{
  "vocab_size": 8192,
  "activation": "tanh_gelu",
  "qk_norm": false,
  "init_std_qkv": 0.0226,
  "beta2": 0.95,
  "warmup_steps": 200,
  "decay_fraction": 0.781,
  "final_lr_fraction": 0.05,
  "seq_len": 2048,
  "doc_mask": true,
  "train_tokens": 760900000,
  "steps": 3203
}
Each number is 128 + 32 x the weight over its row's rms, rounded and kept within 0 to 255. Layers, rows and columns count from 0. The size above them is the row's rms in percent of the matrix's.

# layer 7 MLP up, 6144x1024, rms 0.0618, rows 16-40, columns 960-1023
size [101  96 102 103  96  95 102 100  93  99  98  98 102  95 103  97 105 107 108 100  96 117  94  97  94]
[[157 134 118 147 130 167 142 119 127 115 113 146 164 167  93 104  79 148 137 125  78 118  84 157  43 164  85 184 143 108 142 135 127 152  91 125 126 131 154  84 117 152  85 144 106  95 124 193 106  87 154 134 101 164 104 127 112 201 173 149 111  92 128 137]
 [ 83 114  80 149  68  68 162 134 127 117 149 106 170  53 144 159  98 135  95 141  95  80 101 118 178  88  77  90 164 157 170 112  37 156 188  41 170 126  62 129 103  53 165 138  88 139 106  56  90  99 156 143 156 131 105 191  71 160  66 151 134  74 164 163]
 [155 159 148  94 104 177 153  80  74 140 104 132  95 116 102 156 131 123  73 171 102 154  77  77  96 190 109 173 155 108  83 146 122  91  36 120 133 136 111 132 123 162 134 151 141  62  97  80 119 182  84 119  86 143 140 127 137 139 123 112 134 224 110 116]
 [119 108 165 120 153 163 129 102 125  88 172 129 191 138 117 133 167 135 148 100  91 171 138 132 135 110 152 156  84 164 132  97 113  96 142 121 136  91 151  98  60 156 144 122 150 186 166  84 137 139 113 147 101 118  85  72 133 133 107 168 139 145 186 145]
 [ 91 138 143 133  87 124 132  96  94 140 126 147  96  96 139 187 138 179 158 122 106 177  86 155 129 125 155 180 186  85  33 130 136 121  89 153 164 186 122 113 136 113  52  62 117 122 100 146 120  86 166 134 136 125 127 113 156  62 159 118  83 171  91 140]
 [ 87 156 140 136 120  81 189  75 144 160 166 138 115 114 112 134 166  70  94  61 129 192 118 244 154 129 106 145 121 143 161 100 193 104 146 126 172 131 121 104 132 120 175 150 139  81 121  91 161 145 116 123 151 162  57 159 149 120 133 122 170 144 121 103]
 [ 91  69 145 120 134 112 109 114 177 134 108 125 145 104 105 115 141 157 148  91 115 127  57 100 120 102 182 113 135 189 105 181 121 136  44 130 137 109 124 135 123 111  91 132 151 161 107 133  91  99 161 120 130 198 140 148 130 142  94 108 173 164 164  57]
 [145  87  92 104 112 116 146 124  95  66 113 102 122 192 127  44 135 123  99 120 125 126 117 187 132 137  90 118 105  98 202 131 168 150 177 112 114 103 111 132 150 184 106 104 147 159 191 119 143  83 140 134 157  91  96  58  70 158 154  97 138 128 116 142]
 [141  87 126  96 165 122 169 143 138 102 148 156 113  71 145 135 158 177 148 184 167 119 135 177 128 125 146 122 102 186 134 137 186 106 181 152 137  87 128  95 116 157 139 143  92 165 170  95 109 179 156 147 120 172 114  96 200 166  97  94 162 119 123 115]
 [ 77 110 125 136 104  69 104 157 154 148 142 136  93 144 133 115 123  87 181  80 135 140 194  88 182 162 167 120 151 153 117 114 137 109 182 127 143 107 130 125  80  97 148 104 173  83 132 139 162 107 195 113 148 170 165 145 168 127  75 112  47 117 103 109]
 [125  98 130 114 135 161 128 135 129 113 169  93 150 137 135  94 119 107 146 151 122  96 152  96 118 154 174  81 127 146  91 104  74  86 171  93 155  68 169 113 121  53 113 139 120 165 122  98 118 102 121 126  97  98 124 201  95 134 127 128 157  97 191 164]
 [ 97 116 110 132  96 114 106 155  53 106 144 116  94  60 119 144  78 157  97  67 180 165 119 106 166 102 151 154 190 192 203 162 107 153 136 106 160  76 110  86 139 107 127 138 150 141 112 156 141 133  96 178 164 116 100 131 157  95 117 149 119 155 149 199]
 [104 119 144 143 175 142 129 101 135 156  98 120 179 178 138 109 112 107 116 151 151 126 135 151 116 131 147 130 148 208 118 157 109 119 116  89 169 120 160 162  96 124 156 106 101 154 104 101 150 132  98 101  94 103 124 145  84  94 128 109 195  70 121 108]
 [115 151  90 104 114 133 101 142 118 111 104  65  99 147  99 153 129 116 113 136 133 147 105  61 166 120 123  77 158 103 101 157  86 124 140 142 122 126 123 103 186  71 121 116  77 188 117 100 123 137  85 140 126 124 148 166 142 143  99 139 155 154 125 113]
 [125 107 103 167 150 171 140 133  95 155 183 147 132  85 123 119 118  95 141 165  63 123 146 125 128 127  98 161 166 135 137 153  69 168  87  73 180 164 102 118 101 140 142 130 159 163 122 110 133 139 116  97 133 134  91 148 137 174 149 148 106 139 111 172]
 [163 155 167 120 128 110  57 144 125 140 136 115 185 106  77 102 167 147 170 124 147 111  77 112 132  75 105 155 120 140 126 142  85 128 131 176  71  92  99 175  91 101 131 170 141 192 103  88 118 157 134 121  99 133 106  87  81 160 178 160 162 125 120 122]
 [135 125 126 131 144 178 116  82 102 128 163 102 136 113  88 189 169 153  95 157 204 148 158  94 120 185  91 122 173 142 142  91 139 165 163  85 150 130 135 134 153 124 134 154  82  73 121 148 124 136  93 123 134 110 136 136 171 184 102 173 138  89 154 112]
 [139 118 161 128  41 165 139 112 152  86  99 133 109  99  67 133 124 100 167  79 129 131 165 156 120 114 141  98 160 118 175 162 184 164 163 117 132 128 192 134 224 107 144 133 130 130 122 127 121 108  83 121 120 104 142 188 158 119 144 137 163 118 163 147]
 [161 135 142 128 164 175 145 150 139 166 163 133 231 192 146 174 171 118 122 108 110 137 128 193  85  73 117 115  94 149  98  83 128 127 192  83 124 152 146 131  46 128  69 160 142 117 141  87 113 147 167 171 108 103 155 152 110 105 149 145 128 136  76  58]
 [192 115  95  59 172  83 149 145 148 111 144 146 137 139  93 147 108 130  96 158 147 167 132 101  65 154 105 127  64 134 150  86 143 125 139  79 125 128 127 102 130 152 155 142 161 184  85  68 121 155 107 127 164 123  92 143 154 133 101 129 107 149  86 161]
 [188 152  99 133  61 174 151 144 103  89  92 150 136 118  96 136  83 119 158 147 167 134 151  92  97 111 114 150  80 170  91 131 129 160 108 123 125 106 134 134 165 109 178 156 133 120  97  94 125 135 113 169 138 104 147 179 150 224 113 134  89  44 149 138]
 [115 185 151 153 132 117 166 114  87 118 138 104 116 113 138 103 132  63 150 166 185 103 207 197 100  85 140 143 125 130 141 114 161 149 115 146 123 156 156  67  91 138 122  94  70 106 111 127 103 121 149 112 126  91 195 107 176 148  86 124 164 116 137 152]
 [121 122 147 122 126 102 121 112 162  61 143 181 103 136 141 121 101 128 108  89 185  85 178 118 136 127 119 150 139 131 131 136 179  95 135 112 164 105  83 180 130 144 115 176  85 103 171 146 163 109 142  83  80  80 111 129 168  66 142 116  87 128 129 166]
 [ 90 114 136  77 111 157 131 196 121 148 149 148 147 127 122 102 145 113 172 142 110 107 195 160 125 142 120 133  74 176  75 147 130 155 126 105  97 187  68 134 130 178 127 114 172  88 151 110 141 164 143 138 175 113  96 130 134 107 145 144 176  94 139 155]
 [126 189 121 141  74 123 122 118 147  90 127 107 164 152 149 143  95 143 139 125 119 133 160 145 110  77 136 100 115 136 142  86 138 119 108 121 103 107 101  29 113 121 131 129 150 114  92 122 111 147  97 115 150 139 116 148 145 140 131 130 126  80 117 148]]
# layer 7 MLP down (transposed), 6144x1024, rms 0.0608, rows 16-39, columns 960-1023
size [100  97  98 105  95  99 102 100  99  94  94 104 103 100 104 100 105 103  96 103  95 107  95 102]
[[130 146 117  76 100 101 141 112  70 150 179  87 155 158  63  73 111 144 102 192 106 110 116 147  85 112 114  87 157 103 139 145 150  97 147 121 102 168 126 158 104 104 100 129 110  96 158 225 115  78  97 106 142 175 150 117 133 137 182  55 113 121  92  91]
 [ 89 144  99 129  87 174 129 128 176 125 118 156 139  69 183 100 105 109 208 116 209 104 117 118 119  88 143  92 133 112 110 114  40 123 140 104 162 129 155 156 127 115 137 106 139 121 134 141 142 176 154 101 180 187 141 116 133 121 122  86 127 102 112 101]
 [ 94 113 160 114 103 137 159 121 189 139 124 160  84 147 150 111 128 170 109 163 176 101 206  85 167 169 149  76 106 117  82 191 151  45  98  83 115 158  98  92  79  99 169 104  84 103 164 131 130 129 142 140  72 123 103  97 156 148 118 140  97 129 122  88]
 [ 98 149  84 107 155 137  85 185 191 104  94 147 127 104 147 127 154  72 111 145 148 102 135 194 159 178 139 152 119  66 140  61 142 172 155 110 152 153 162 126 106 162 166 150 133 123 129 152 164 133 169 137 179 150 133 156  82 150 133  87  73  82 123 127]
 [123 140 121  95 106 130 102 124 181 168 135  92 182 130 127 133 144  95 122 182 180 119 107 120 110  62 193 145 162 160 103 112 126  98 120 109 112  69 126  69  98 167 141 131 155 160 141 104  76 138 153  94 160 156 173 161  50  96  84 118 132  90  87 162]
 [149  94 111 115 204 104 105 105 150  84 117  90 102 133 181 143 214  97 164 135 194  68  97 165 141 152 104 166 154 109 124 155 128 192 111 138 123 129 124 115 104 129 164 135 125 170  96 134 129 116 168 251 154 161 169 120 118 114 138 127  98  83  87 114]
 [110  75 204 103  68 144 123 107  90 127 117 167 125 139 115 127  90 189  95 119 156 110 130  86  77 136 140 127 154 150  44 158 165  77 128 168  91 113  96 158 203 111 101 118 116 127 127 119  79 131 164 105 143 158  70 107 131 136 116 105 146 140 140 122]
 [110  70  89 116 128 165 161 145 220  87 130 114 138 146 137 166 171 112 139 107 197 123 154 179  48 190 124  85 157 171 106 125 131 128 150 122 166  69 166  77 159 109 147 147 109 161 147 202 158 111 149 155 122 124 168  98 165 111 210 105 152 131 137 148]
 [133 116 117 147 133 139 130 116 150 148 221 174 123  84  78  85 160 177 111 156 189 114 166 155 171 109  91  83  86 180 106 148 179  65  92 174 136 125 149 113 117 145 153 101 101 151 188 132  73 117 128 117 145  93 104  89 127 157 129 139 134 139 142 140]
 [ 79 131 102 120 122 109 150 136 138 141 158 154 114 101 160 111 159 155 124 172 162 162 114  87  69 131 126 105 167 117  98 123 129  72 101 113 118 172 124 106 163 135 151 144 137 105 163 149 134 131 157 114 108 169 161 110 118 143 121 137 113 150 176 157]
 [176 155 154 156 114 128 150 101  61  99  92  98 142 172  60 110 129 131 120 129 130 104 152 126 113  64 128 137 144 177  74 128 103 116 133 113 145 135 107 142 138 118 116 163 125 161 116 150  91  96  83 142 138 129  99  99 124 153 104 111 165 192 102 214]
 [123 110 130 174 136 126  82 163 142 124 106  87 136 142  67 161 179 129 152 136  81 142 122 110 124  65  69 146  96 107 123 113 118 170  88  70 127 161 116 215 100 132 162 114 107 141 156 125  81 106 186 122 147 137 120  48 136 105 155 116 109  78 115 166]
 [ 81 116  88 148  74  45  79 155 139 144  96 135 174 160 164 112 123 146 128 106 106 134 131 137 104 157 128 118  85 105 124 143 128 107 151 143 121 140 121 160  87 157 154 126 103 116  79 143 116  77 123 136 105 106 121 154 145 193 128  99 116 105 106 112]
 [192 146  93  94 153 128 103 147 151  91 132 173  81 135 124 118 156 170 132 176 123 129  84  97 116 155  43 135 112  64 139 144 122 144  60 128 117 125  85 149 156  65 151 112 146 110 181 132  94 126 127  82  97 172 159 171 168 132 144 146  86  99 198 102]
 [113  94 139 137  60 106  81 138  76 127 141 108 166 200 170 149 160  93 134 130 173 179 166 138 121 151 153 146 134 106 196  56  58  96 118 104 111 168 131 168 118 135 136  70 163 113 126 164  66 135 163 116 110 158 164 152  83 165 114 131  94 174 102  98]
 [158 154 142  94 123  97 128 167  97 131 101 125 142 125 187 172 117 144 127 128 140  79  86  95 121 109 110 106 149 129 108 152 153 136 149 138 149 174 137 178  93 106 134 123 146 127 183 112 152 130 158 115 144  98 109 162 133 150 120  95 112 107 121 120]
 [ 88  82  86 113 126 145 127 147  78 159 126  80 160 138 165 178  70  79  97 134 200 131 138  88 125 117 185 120 119 135 104 136 168 134 130 145 145 129 126 102 146 134 119 126  91 170 105 112 169 120 156 145 126 143 169 123 161 133  76 116  44 158 149 134]
 [ 95  84 102  86  98 160 141 172  85  61  98 104 116 104 176 166 112 123  87 143 141 182  75 134  66 129 162 103 107 116  67  87 135  97 120 187 136 131  87  91 195 129  78 150 141 157 150  66 161 109 153 103 133 160  94  84 191 122 192 130 209 145  98  98]
 [ 50 133 137 152 159 137 169 140 108 128 164 171 110 144 122 112 104 155  94 183  87 126 127 129 127 134 136 140 139 153 154 109  68 158 178 203 132 189 128 155 189 130 144 122 176 129 157 177 122 132  84 138 142 105  88 106 129 118  62 170  79 155  77 221]
 [ 99 132 149 143 168 142 105 125 164 111 112 158 131  91  94 138 108 162  75 152  73 141 108 129 120 145 105 180 174 170 122 126 116 148 112 141 120 129 169  84  98 127  85 116 101 118 120 107 153  67 122 190  99 175 111 130 140  97 143  65 161 187  86 108]
 [147 156 170 141 130 154  51  99  92 147 139 137  96 207 132  96 165 163 130 117 126  51  79 162  72 150  93  92 102 118 109 132 122 116 147 189 108 174 110 116 113  92  80 107 116 157 112 122 138 154 127  86 140 128 174 106  76 145 151 127 141 147 136  95]
 [119 132 151  83 101 111 128 127  63 135 131 127  65 132 159 136 142  82 136  99 140 160 159 134 131  99  98 143  98 152  90 127  82  93 119 124 144 143 185 123 108 135 149 126 125  73 131 111 152 146 152 107 117 179 151 125 115 108 196 107 107 137 138 130]
 [112  98 149 124 110 173 155  87 158 115 112 137 123 133 117 114 123 162 168 135 100 115 133 152  66 171 114 143  79 111 183 158 131 108  97 126 128 147 131 152 133 127 122 147 137 117 109 102 136 116 141 109  82 128 129 118 153 147  89 132 144 107 168 139]
 [136 133 140  93 131  28 124  84 156 120 118  92 104 183  71 129 168 167 112 202 150 130  80 170 124  90 147 110 123 118 136 130  81  97  83  40  99 187  85 173 105  70  82 136 163 171 180 123 129  88  80  76  65 133 121 180 224 120 171 136 176 138 122  86]]